From a checkpoint of a small transformer trained on Wikipedia.
Size: 3 heads of 32 (1 for keys and values), MLP 384 squared ReLU, vocabulary 8192.
Architecture: RMSNorm before each block, tied embeddings, normalized queries and keys, local attention windows, gated attention.
Training: a variant of Muon for these matrices, 110M tokens, 7492 steps.
Each number is 50 + 12 x the weight over its row's rms, rounded and kept within 0 to 99. Layers, rows and columns count from 0. The size before them is the row's rms in percent of the matrix's.

# layer 6 MLP down, 96x384, rms 0.0335, rows 34-95, columns 0-95
100:61 59 60 42 39 60 43 61 22 47 52 64 51 63 44 57 42 30 48 62 57 46 31 54 49 68 51 32 46 39 52 43 43 35 31 35 24 51 46 52 54 64 50 65 44 65 49 52 60 53 62 55 50 48 63 42 48 15 61 38 65 22 42 39 47 46 57 71 46 58 43 47 63 55 53 71 42 58 57 68 17 56 43 39 37 51 53 39 62 65 53 54 50 44 51 44
100:59 26 62 52 49 44 84 66 59 43 43 51 35 31 53 68 46 68 40 50 27 68 59 61 45 58 46 74 65 46 47 58 66 35 60 52 46 61 51 48 45 43 58 43 59 42 51 51 37 55 61 50 62 59 51 39 59 61 39 47 34 55 53 69 69 49 62 56 49 42 40 55 63 59 49 51 21 50 53 41 34 43 61 52 49 48 46 52 43 64 43 68 65 50 43 47
093:47 34 33 51 37 26 44 61 46 51 38 30 56 69 26 59 53 29 38 61 31 45 52 27 44 44 35 42 74 63 50 33 50 58 35 42 48 44 53 59 49 47 25 58 64 46 45 50 60 58 25 44 53 34 35 46 62 68 39 54 55 48 40 24 50 31 56 40 39 67 57 72 47 18 57 31 45 55 51 58 32 44 46 50 59 56 45 59 41 42 44 61 44 37 49 65
105:74 60 75 62 58 44 46 45 71 75 32 33 51 39 32 53 35 64 50 37 57 42 63 38 59 32 55 41 44 55 59 45 41 42 57 50 34 52 53 65 62 44 52 51 45 71 67 32 62 63 50 33 55 57 32 66 45 53 47 53 66 54 50 49 51 56 64 60 57 54 49 37 33 60 58 46 48 61 67 43 40 44 69 58 47 43 61 45 58 66 61 47 62 39 52 76
100:28 63 52 34 62 58 49 52 50 48 63 54 47 50 66 65 69 43 40 46 55 31 49 66 73 83 65 38 30 41 62 48 64 57 69 45 53 45 63 67 49 40 35 51 49 35 40 47 22 38 52 51 40 56 46 63 60 48 41 47 49 55 52 50 44 33 52 51 71 60 61 46 37 59 30 33 45 67 43 32 71 65 63 39 54 36 51 49 40 35 48 45 37 47 64 68
095:53 65 38 75 63 43 48 62 60 56 43 50 38 37 61 58 75 27 54 46 56 36 53 42 53 51 53 59 43 59 43 46 70 45 65 58 87 70 46 48 63 48 40 62 15 54 62 46 51 49 52 42 39 58 58 61 54 53 71 51 52 62 50 36 60 53 52 21 36 47 38 53 54 49 47 41 35 59 39 55 53 43 53 51 45 56 57 82 63 57 58 49 29 56 57 49
097:40 59 69 44 56 42 63 36 54 40 33 33 74 42 40 48 52 39 62 50 22 67 30 42 58 41 48 60 67 60 29 56 23 41 41 31 56 76 66 33 72 87 47 35 64 40 31 53 49 63 43 60 54 40 63 48 60 69 44 62 56 45 56 51 59 45 46 52 43 70 49 39 19 55 48 66 54 25 38 42 57 56 48 49 57 64 54 55 43 47 46 55 48 75 37 61
109:51 46 33 54 34 30 49 60 46 41 18 65 61 43 51 59 46 62 56 47 36 47 66 62 46 67 48 49 73 54 52 60 43 35 28 36 40 73 74 32 51 55 46 55 36 58 71 55 29 57 54 19 55 50 30 34 41 67 25 68 58 57 41 59 69 63 36 58 49 47 37 50 60 64 31 30 42 51 36 29 69 70 51 42 64 45 56 58 41 47 59 62 58 52 49 25
104:53 31 62 55 44 56 45 48 43 55 54 47 50 32 70 37 38 36 61 70 64 59 55 41 49 24 51 69 22 45 43 60 46 30 50 52 60 69 38 68 56 47 53 46 30 37 48 58 52 55 80 59 52 71 57 52 53 51 37 65 59 54 53 48 50 44 65 54 35 40 25 53 51 71 38 65 57 56 57 43 21 33 71 51 35 54 45 60 57 62 27 46 42 40 46 24
094:67 30 44 70 53 38 46 47 67 67 51 61 59 41 60 47 60 54 52 35 54 52 50 43 50 52 62 62 50 25 31 60 62 42 59 54 58 52 34 37 47 66 53 80 58 57 76 38 62 44 63 42 34 48 43 54 59 34 63 61 43 37 53 39 35 57 56 61 64 55 49 24 47 50 53 53 55 68 58 67 30 55 37 46 28 38 57 36 51 34 88 49 50 40 71 56
107:52 49 48 53 46 60 44 51 67 52 41 51 53 39 45 67 41 59 55 66 41 45 49 39 53 46 55 58 27 38 54 37 46 61 60 33 59 56 58 43 57 49 59 43 66 45 39 56 60 69 44 59 56 60 37 60 51 53 43 44 45 52 18 33 52 43 59 51 61 57 59 55 55 29 57 34 40 54 69 61 54 30 36 49 34 55 47 42 43 63 56 55 45 68 56 41
102:38 56 72 48 55 34 54 59 64 32 49 45 50 37 45 42 44 54 31 63 41 36 33 46 33 47 41 64 48 31 54 51 52 54 42 68 42 65 46 59 50 71 56 41 46 60 57 46 53 48 45 42 42 41 53 60 54 39 54 39 58 61 54 53 55 60 56 42 62 38 46 51 54 47 39 68 49 75 42 25 64 43 45 56 48 49 58 40 63 54 56 55 32 51 67 53
101:66 65 48 46 38 55 34 56 61 53 32 40 60 56 63 67 48 39 54 55 48 57 60 61 38 43 60 52 39 58 40 60 36 57 37 42 45 45 63 53 73 47 28 46 62 45 49 29 43 50 60 56 36 31 37 33 67 53 62 29 47 51 44 46 47 50 47 36 61 57 53 48 51 49 47 69 63 41 52 51 28 55 27 58 44 48 51 68 36 66 51 29 61 73 63 51
093:49 41 59 66 58 50 41 62 53 32 55 65 44 57 59 74 86 40 66 68 42 21 50 62 59 41 45 54 43 77 73 31 40 53 58 38 45 49 52 62 44 46 46 57 51 45 59 62 53 56 67 37 42 52 59 68 53 67 57 80 42 59 44 47 55 54 72 48 59 49 31 61 48 51 43 52 64 48 54 57 73 57 51 61 52 36 48 52 65 35 39 44 64 52 68 52
102:48 40 39 47 41 41 50 57 83 52 45 72 45 43 21 52 50 35 56 47 63 54 38 49 66 54 57 38 63 42 64 62 52 52 47 42 49 28 52 57 48 46 40 44 70 24 57 54 46 55 51 27 69 59 48 45 62 45 52 63 43 46 75 43 73 48 62 69 40 41 59 36 46 34 41 46 36 67 57 65 48 54 29 51 50 34 59 45 45 36 55 55 53 68 78 31
102:53 71 51 58 37 46 36 44 70 46 25 41 62 51 48 41 66 70 34 62 45 35 65 44 45 40 52 62 54 43 65 37 33 34 82 43 33 44 49 73 57 32 42 69 68 30 56 34 57 47 72 35 41 14 67 47 56 38 63 52 60 56 44 56 43 53 58 56 52 49 54 74 20 45 33 52 51 62 53 43 37 55 37 67 58 31 45 55 09 42 46 61 47 50 36 56
096:59 65 45 65 43 45 43 58 61 47 63 56 45 68 42 54 68 63 47 66 48 54 49 55 25 85 60 52 31 45 54 33 58 23 42 49 54 47 61 63 61 25 72 55 37 62 17 71 63 50 49 56 36 37 55 39 62 54 44 53 65 77 60 40 60 70 58 66 46 49 64 54 58 57 45 38 50 42 55 42 49 44 36 62 58 51 59 51 40 39 56 48 38 18 50 61
098:54 42 54 72 69 41 60 33 67 72 59 49 62 47 60 54 54 48 45 48 51 48 64 53 54 41 51 64 66 23 68 59 43 36 41 52 61 46 77 47 41 62 50 21 49 66 58 51 39 62 44 58 39 35 39 33 43 55 38 46 36 68 30 41 42 41 40 48 26 43 53 51 37 48 54 47 47 60 53 71 59 43 44 51 70 45 28 39 26 23 47 22 68 57 41 56
100:61 74 56 54 46 58 59 65 54 56 59 61 46 48 86 42 45 78 53 55 47 62 57 42 53 44 36 20 45 46 36 34 56 58 35 35 52 22 47 55 63 58 51 62 56 67 73 54 79 58 38 40 39 54 34 36 55 59 32 23 49 45 83 72 54 41 56 77 29 40 65 48 55 63 50 40 58 50 37 37 36 35 41 32 46 55 60 54 52 32 39 61 50 53 48 39
098:36 47 48 27 52 57 46 55 66 47 71 37 50 75 54 39 26 56 45 47 66 41 50 64 42 45 40 31 35 56 49 35 55 37 57 55 29 64 74 40 44 34 26 45 53 38 45 57 48 50 45 35 42 34 66 52 20 55 55 45 61 49 62 41 38 53 45 54 56 40 35 44 24 42 33 56 36 41 42 22 52 45 58 48 50 38 48 45 65 52 41 48 47 56 37 60
103:47 54 51 55 52 30 57 44 49 51 36 69 46 52 83 68 51 40 31 23 58 62 34 46 53 34 33 69 39 43 52 50 27 34 42 35 29 65 58 54 41 37 42 42 46 54 47 50 53 51 58 74 66 55 41 58 50 46 41 61 50 53 51 64 67 12 50 34 58 38 58 47 43 61 42 38 68 25 53 46 81 53 42 41 63 43 40 51 65 50 60 68 36 41 55 60
098:56 45 66 36 30 47 42 63 61 33 35 69 40 50 70 48 57 37 47 51 57 46 66 38 70 36 57 65 72 31 65 44 25 44 46 38 29 58 47 59 43 50 58 40 73 30 56 42 59 49 65 63 51 65 30 57 51 45 34 42 60 59 49 51 55 50 54 42 48 36 45 53 35 46 44 46 57 41 65 61 61 49 63 60 67 43 66 56 54 38 56 76 44 53 61 42
100:57 60 43 64 69 39 63 68 66 35 48 38 30 66 62 44 36 39 45 58 45 52 26 50 52 68 51 49 48 33 51 11 68 34 48 38 45 60 38 53 45 28 59 45 64 47 58 36 73 44 73 50 60 47 59 38 42 42 58 60 43 63 75 40 42 72 29 56 21 46 49 50 65 43 71 66 45 54 41 46 44 33 80 39 49 38 39 51 32 26 58 31 54 45 63 57
103:72 48 33 51 40 46 74 30 50 74 79 54 48 82 51 52 34 51 65 40 28 76 41 72 22 55 47 61 57 64 51 66 43 58 45 53 48 49 58 50 29 47 42 69 39 42 65 37 45 28 57 56 47 48 58 50 45 48 41 66 49 42 53 50 50 47 38 58 31 64 47 47 70 60 61 68 44 35 43 55 44 55 41 43 48 45 41 39 52 54 53 44 48 50 37 39
097:76 55 63 64 48 61 55 55 54 33 47 29 63 52 34 38 48 57 74 46 59 50 47 41 59 44 64 50 43 54 44 25 38 51 39 38 52 62 47 46 39 29 48 33 35 51 43 56 56 40 50 55 22 57 39 62 55 64 43 53 53 43 41 31 46 51 75 62 59 42 51 63 74 54 69 29 54 45 45 41 31 64 55 44 43 65 34 43 44 57 55 74 54 44 51 45
098:45 36 49 70 52 37 87 73 53 26 55 54 39 28 62 38 60 38 52 40 59 70 50 56 56 69 42 32 54 48 52 51 52 35 35 65 77 68 55 48 55 51 51 53 43 42 57 54 54 69 21 53 65 60 87 56 43 44 57 28 33 39 60 51 52 46 53 38 73 37 34 44 42 52 42 40 64 54 68 54 46 43 73 25 47 61 66 27 64 60 59 44 43 51 23 63
095:53 26 38 36 54 51 39 59 64 70 41 72 43 42 67 44 51 44 47 69 45 58 64 58 56 38 38 51 50 22 65 51 62 53 52 50 60 56 55 42 59 55 55 46 30 61 51 54 66 52 65 38 74 53 39 60 46 33 53 67 66 58 68 37 42 58 45 53 40 52 45 70 46 28 18 67 45 33 66 67 53 55 62 34 64 81 49 45 66 32 45 50 59 54 48 49
109:61 51 73 56 27 55 57 61 46 77 51 43 53 59 48 61 61 48 30 61 55 56 48 64 64 59 45 61 53 40 56 30 42 55 48 58 39 55 46 46 60 54 39 61 59 49 45 55 46 38 56 65 63 42 36 52 42 65 49 45 38 55 25 32 52 35 55 54 37 52 45 81 49 50 60 29 52 66 46 47 30 47 47 49 46 38 63 42 60 43 55 58 61 39 56 52
096:46 42 68 42 62 64 56 50 34 29 60 45 37 43 34 35 72 66 57 42 81 28 62 61 42 44 67 36 39 63 51 26 58 49 63 87 40 45 48 44 46 65 60 41 25 78 45 51 61 60 48 48 45 51 52 49 57 63 59 43 33 66 70 57 23 61 40 56 42 53 60 57 54 47 22 48 54 42 54 41 30 49 56 57 39 57 60 58 43 41 60 59 62 36 71 50
096:44 60 38 53 60 41 44 49 60 39 53 47 67 62 55 41 42 37 58 44 49 34 55 27 46 52 44 71 47 55 46 46 62 57 44 52 47 35 49 39 62 61 55 62 57 59 48 43 56 77 45 56 56 71 43 53 42 63 34 60 67 79 45 72 27 50 47 51 50 31 35 42 50 72 57 44 59 42 43 69 59 35 29 66 42 47 46 58 49 50 57 41 50 61 60 48
100:67 43 64 40 53 41 34 27 60 58 52 36 62 62 50 43 59 65 37 66 41 42 56 53 47 66 45 64 54 33 39 52 51 64 28 48 39 45 47 41 34 37 54 54 47 45 41 15 47 56 63 37 36 30 54 13 60 57 44 73 32 30 50 42 63 54 53 69 71 56 53 35 56 43 63 54 23 41 70 50 45 53 40 38 41 46 51 49 77 53 45 53 52 42 27 46
094:64 61 36 40 49 49 66 35 44 77 42 58 44 38 56 31 49 46 39 71 52 47 38 72 57 46 51 73 51 37 48 66 61 57 37 38 47 35 47 40 55 40 59 33 70 53 61 34 54 47 55 43 65 58 60 54 46 47 38 62 42 38 71 64 47 54 41 41 62 48 25 31 20 44 54 48 69 35 63 46 42 50 53 47 55 23 43 43 46 39 56 46 44 42 54 30
099:42 37 43 46 39 45 52 57 57 53 28 55 64 73 39 53 69 50 41 55 67 43 73 44 34 28 51 60 53 66 48 48 49 47 68 49 33 68 48 62 36 55 52 54 26 60 44 34 56 68 83 42 53 59 55 57 72 50 42 42 47 48 75 49 64 65 42 57 29 61 61 39 46 71 50 32 45 39 42 55 41 47 33 43 32 68 31 31 52 69 38 41 52 34 49 57
102:56 65 63 49 41 63 74 66 37 40 73 40 40 43 61 37 76 51 53 66 41 48 31 66 64 58 21 43 51 44 53 46 55 51 47 43 45 69 35 54 59 38 56 75 56 45 53 40 59 57 47 67 51 43 36 54 50 52 47 63 51 46 56 65 48 58 49 60 43 52 32 41 63 48 46 50 72 44 57 57 33 42 75 61 60 57 40 41 26 44 57 40 64 55 43 65
109:61 51 43 55 55 38 45 58 50 30 46 47 34 77 62 54 50 34 34 40 37 34 41 46 37 45 40 71 65 64 28 48 33 27 33 59 20 41 42 70 55 51 60 64 67 67 53 41 57 56 52 38 35 64 27 47 31 35 46 54 34 56 65 30 76 71 43 19 56 24 47 39 60 47 57 51 53 42 58 54 35 37 69 60 33 55 66 34 34 52 38 59 39 33 50 49
100:72 29 32 37 38 60 40 46 22 50 39 42 63 39 51 28 60 59 58 66 41 36 53 45 46 51 56 70 41 45 50 43 48 37 43 47 28 63 44 46 62 55 41 40 63 44 60 53 50 46 78 55 36 51 37 48 47 43 45 61 49 63 37 63 44 46 48 56 59 55 71 49 38 43 39 68 49 37 60 47 28 49 60 44 44 51 51 45 79 50 25 42 45 60 64 43
107:34 53 64 47 62 39 21 59 52 70 73 34 72 59 34 44 50 47 47 46 52 36 48 28 53 51 51 45 63 54 53 58 48 48 33 69 60 43 50 53 40 58 21 66 49 56 34 47 20 59 57 38 44 48 67 55 57 54 44 89 55 46 50 52 45 42 44 51 57 53 54 37 49 55 50 56 69 56 20 58 69 46 41 48 63 38 50 38 45 73 52 48 57 70 56 62
105:35 68 44 56 24 29 33 58 58 57 59 44 51 47 43 71 56 32 48 55 61 29 46 65 35 36 42 66 52 40 49 56 78 52 43 62 42 52 63 36 56 55 46 62 55 41 59 49 42 55 53 49 52 59 62 43 57 75 39 39 38 40 42 62 43 53 37 64 37 46 61 45 37 53 64 35 39 67 62 48 44 55 24 57 74 28 59 42 55 57 52 52 59 47 52 56
098:59 46 33 38 41 51 47 57 51 49 44 36 27 27 62 51 72 56 50 44 45 72 51 53 57 46 35 51 27 41 42 61 67 54 56 50 57 50 53 62 42 44 56 66 48 42 29 60 35 34 45 36 35 66 57 58 51 54 59 60 35 49 44 67 54 60 63 46 63 41 49 33 44 56 40 50 47 48 59 47 59 61 48 55 58 68 36 61 50 46 65 68 54 56 58 44
097:66 66 33 58 55 30 49 68 39 52 30 50 54 48 53 51 47 59 59 66 50 63 49 37 42 65 60 35 77 45 49 51 39 41 62 45 57 52 58 66 45 61 51 57 31 47 54 62 45 49 64 42 43 51 47 53 43 38 66 66 54 25 55 33 54 16 52 32 71 49 56 51 59 42 68 54 72 58 37 61 47 59 64 27 55 44 42 66 50 36 33 60 48 39 51 66
104:56 31 43 68 46 38 65 31 38 41 42 41 49 57 53 49 65 45 52 28 69 64 29 56 54 55 45 73 46 56 38 54 33 72 41 64 61 52 43 58 55 50 43 68 72 55 47 62 50 37 61 41 67 36 55 54 38 70 41 51 53 68 57 68 31 77 71 18 84 30 57 67 83 55 63 46 36 52 48 52 13 54 56 56 58 57 37 41 38 52 53 49 56 42 52 54
100:61 54 44 44 50 36 53 53 44 36 51 59 65 45 62 32 37 67 42 46 40 34 44 81 46 72 35 40 52 40 45 53 36 34 66 56 54 66 47 39 62 56 65 48 37 36 44 63 51 48 32 38 54 31 74 25 39 48 51 59 19 51 52 53 40 58 46 40 57 43 62 60 61 47 35 39 61 33 46 42 55 70 48 44 61 53 66 26 64 37 60 63 45 50 16 79
097:50 36 43 43 51 50 57 53 52 62 34 53 41 65 48 41 35 37 52 55 57 56 51 53 37 29 31 50 36 61 55 31 68 37 26 36 34 46 61 52 46 58 48 57 63 46 41 38 38 69 41 48 56 59 47 58 47 57 60 42 54 33 30 68 66 40 46 43 43 56 63 59 36 63 64 53 62 42 66 44 42 66 56 62 70 48 52 61 47 59 51 43 52 49 55 56
091:63 38 52 38 57 44 65 41 27 32 71 38 59 31 59 36 54 46 50 59 42 54 44 52 51 56 46 46 38 41 51 45 40 74 69 50 42 55 41 33 37 37 20 50 47 43 54 63 67 68 38 56 60 58 67 63 50 23 62 41 67 43 45 42 34 60 59 53 33 54 49 53 69 60 75 44 59 63 40 61 76 38 49 38 36 55 58 68 33 37 59 60 44 52 47 40
107:53 48 41 42 58 59 48 60 46 47 71 56 31 32 58 41 43 25 36 37 39 38 64 46 55 49 34 46 50 44 62 49 56 38 56 44 56 45 57 42 52 62 58 47 43 43 46 44 60 42 62 61 56 51 49 61 53 47 48 48 45 24 60 44 54 42 43 64 44 57 28 56 47 52 16 69 54 60 48 25 50 30 49 52 57 59 57 51 66 69 32 75 58 80 42 44
096:71 49 58 49 58 61 58 66 45 45 58 56 55 51 45 32 19 53 48 45 55 53 60 42 37 54 40 37 60 33 54 58 48 47 49 71 47 32 53 43 45 39 35 56 26 43 57 50 49 56 25 45 65 58 35 55 44 58 46 46 75 83 58 57 63 56 52 29 20 45 66 61 44 55 55 43 44 47 37 26 59 70 38 56 54 46 60 43 61 45 55 42 49 57 53 57
100:41 56 34 52 42 37 47 68 40 64 33 56 60 59 44 39 45 56 38 31 41 76 34 44 46 52 63 35 53 61 57 33 42 73 74 39 40 32 45 78 53 29 36 50 59 39 41 63 60 45 52 70 29 48 73 56 38 34 57 32 41 40 65 45 68 49 44 57 40 37 59 36 29 33 50 55 55 43 52 52 67 60 47 37 41 57 57 38 33 53 69 60 39 42 48 55
096:33 48 39 57 44 61 44 49 58 78 67 72 59 50 47 45 49 33 33 35 33 48 64 52 65 37 49 60 32 37 54 39 35 38 41 55 75 44 38 45 54 30 42 46 78 54 51 67 47 37 49 55 75 84 46 55 47 52 45 39 72 40 40 38 58 25 51 30 27 52 65 62 58 38 77 18 41 77 23 47 62 58 62 51 57 65 39 59 42 40 50 60 68 58 52 43
102:54 22 49 55 40 34 33 66 62 35 37 62 53 55 80 47 41 51 36 64 47 23 54 53 49 49 40 48 55 49 47 33 35 48 54 51 39 58 51 51 61 54 71 59 68 41 78 34 61 63 33 51 36 68 44 63 27 40 22 53 69 56 69 42 40 68 63 59 28 50 31 57 58 51 53 65 62 66 65 58 27 53 38 48 79 59 64 46 45 53 47 49 32 56 49 44
094:48 65 59 51 48 47 51 34 50 46 38 54 51 23 44 54 63 62 40 38 58 39 50 57 48 60 48 47 50 64 51 58 55 33 63 53 57 42 51 48 38 30 48 64 37 32 43 61 41 74 49 49 37 72 42 50 56 52 78 41 37 57 46 72 34 53 55 44 37 34 54 59 48 32 75 28 66 51 39 48 36 27 67 16 53 17 61 53 45 50 66 54 52 59 53 41
094:52 39 26 22 54 68 53 41 38 46 40 48 65 57 67 38 54 60 60 54 47 59 61 40 42 50 46 69 42 41 64 56 24 52 49 60 35 66 54 49 54 51 47 58 57 47 47 22 81 40 45 59 56 57 48 51 42 32 59 37 48 55 59 37 55 78 46 77 50 53 39 71 66 38 45 50 50 44 34 49 46 48 54 57 61 40 70 51 65 61 24 62 51 43 45 55
100:46 44 39 65 60 70 45 48 62 41 62 44 35 54 45 25 39 64 46 58 40 00 36 80 73 52 48 35 23 37 47 41 72 38 52 63 62 53 66 41 39 58 50 74 36 45 48 65 52 59 48 50 56 50 58 48 50 55 62 44 56 46 58 52 44 45 50 32 66 57 74 47 55 56 51 35 60 42 27 54 33 43 41 37 39 46 51 31 35 24 38 49 68 81 63 47
100:44 48 27 64 43 54 52 32 33 82 64 44 50 59 71 85 32 57 35 35 25 42 68 39 44 46 46 65 59 40 60 44 62 55 36 57 49 46 70 74 49 57 64 42 57 54 33 43 51 58 75 37 46 49 62 61 37 45 47 30 41 64 42 51 53 61 29 31 58 63 60 34 33 47 30 52 55 32 62 53 46 33 46 57 64 49 63 49 40 60 47 53 37 25 39 44
101:62 73 64 26 41 38 35 33 48 62 64 44 61 48 47 37 44 50 50 66 26 35 45 59 53 31 51 52 41 46 48 36 41 33 31 58 48 54 54 37 62 22 32 35 41 57 60 70 57 55 40 40 50 65 41 45 62 51 53 52 62 43 64 37 39 56 52 48 59 49 65 50 32 38 38 61 41 24 46 40 59 53 57 69 24 49 71 43 45 60 63 57 63 54 58 48
101:37 32 51 64 61 41 56 47 45 46 60 50 62 44 44 54 69 49 46 31 40 52 41 47 34 76 45 44 37 58 69 35 58 55 45 59 53 59 68 65 62 62 39 82 38 30 56 53 69 73 64 59 64 80 78 66 42 63 67 40 47 68 57 44 59 46 56 45 59 63 57 65 50 53 56 52 38 59 67 32 38 54 20 50 37 53 62 57 49 51 51 52 47 48 28 39
099:36 38 40 49 53 56 35 48 46 64 35 60 56 63 43 46 59 59 59 39 63 56 77 44 37 42 41 44 35 52 69 47 57 66 85 60 48 42 47 39 45 43 64 57 54 55 49 43 58 49 61 35 56 49 56 40 52 28 51 64 52 43 72 50 50 60 59 39 51 60 42 51 46 65 58 63 57 58 71 74 51 64 33 51 68 62 56 30 39 60 45 68 56 67 74 61
102:63 57 34 65 63 35 47 54 48 38 53 43 54 39 52 50 51 39 44 51 51 70 49 38 64 28 60 50 34 48 57 57 65 42 44 38 53 68 63 58 48 61 43 55 66 73 55 54 60 36 36 38 50 59 59 61 53 58 76 60 27 42 43 34 53 65 48 49 46 28 46 66 67 46 63 50 39 61 46 23 49 38 57 53 53 27 63 36 45 42 59 48 41 64 36 43
099:70 48 61 32 33 37 43 69 31 68 42 52 45 43 50 72 42 38 32 49 59 20 47 50 71 59 38 44 48 49 63 33 57 57 50 64 38 40 37 38 65 49 49 43 52 47 73 45 30 52 68 58 48 57 51 54 46 43 48 65 52 42 12 62 60 36 42 48 23 52 60 33 57 52 21 73 52 61 33 46 71 39 43 46 50 46 58 38 52 46 31 75 56 38 45 36
098:45 46 87 61 55 58 63 39 51 45 38 52 64 64 57 29 44 67 39 58 82 44 41 45 62 48 31 41 42 53 52 47 32 54 57 51 40 54 47 49 31 51 76 57 51 43 48 53 42 49 48 56 20 57 42 50 51 71 46 68 54 65 44 58 35 50 70 50 68 52 54 43 61 68 64 53 76 38 56 54 51 65 51 52 59 58 42 62 58 46 74 57 53 53 58 24
098:45 52 64 34 35 56 63 29 37 68 67 26 66 47 42 48 36 29 42 72 55 43 54 43 71 52 59 73 59 54 34 48 52 26 55 45 45 37 31 55 32 51 46 40 37 67 62 62 48 54 33 62 55 56 55 64 47 59 33 54 38 54 53 53 18 44 50 40 61 50 30 44 59 31 41 37 41 42 26 57 52 43 51 62 45 49 59 54 43 43 74 52 60 51 24 37
103:41 60 57 49 51 45 66 49 56 58 54 36 48 53 27 45 46 41 31 36 40 38 39 50 50 38 60 46 39 65 40 67 65 44 56 73 57 53 44 50 63 64 43 38 63 44 49 62 24 37 65 45 39 63 60 53 62 69 29 43 47 51 57 35 39 74 39 36 55 58 49 28 73 41 63 52 57 43 42 44 43 53 43 63 38 50 41 41 70 54 52 48 80 67 45 57
102:54 52 58 51 39 49 67 21 44 53 45 60 52 58 41 50 43 69 62 54 51 60 41 56 44 63 54 42 47 46 48 54 53 50 36 61 35 67 43 49 35 44 63 70 53 46 31 37 54 70 70 50 59 39 50 44 31 43 42 54 46 49 41 59 54 47 48 68 57 64 57 50 58 48 49 38 55 48 45 56 56 42 35 54 50 63 62 51 47 43 37 28 40 51 40 51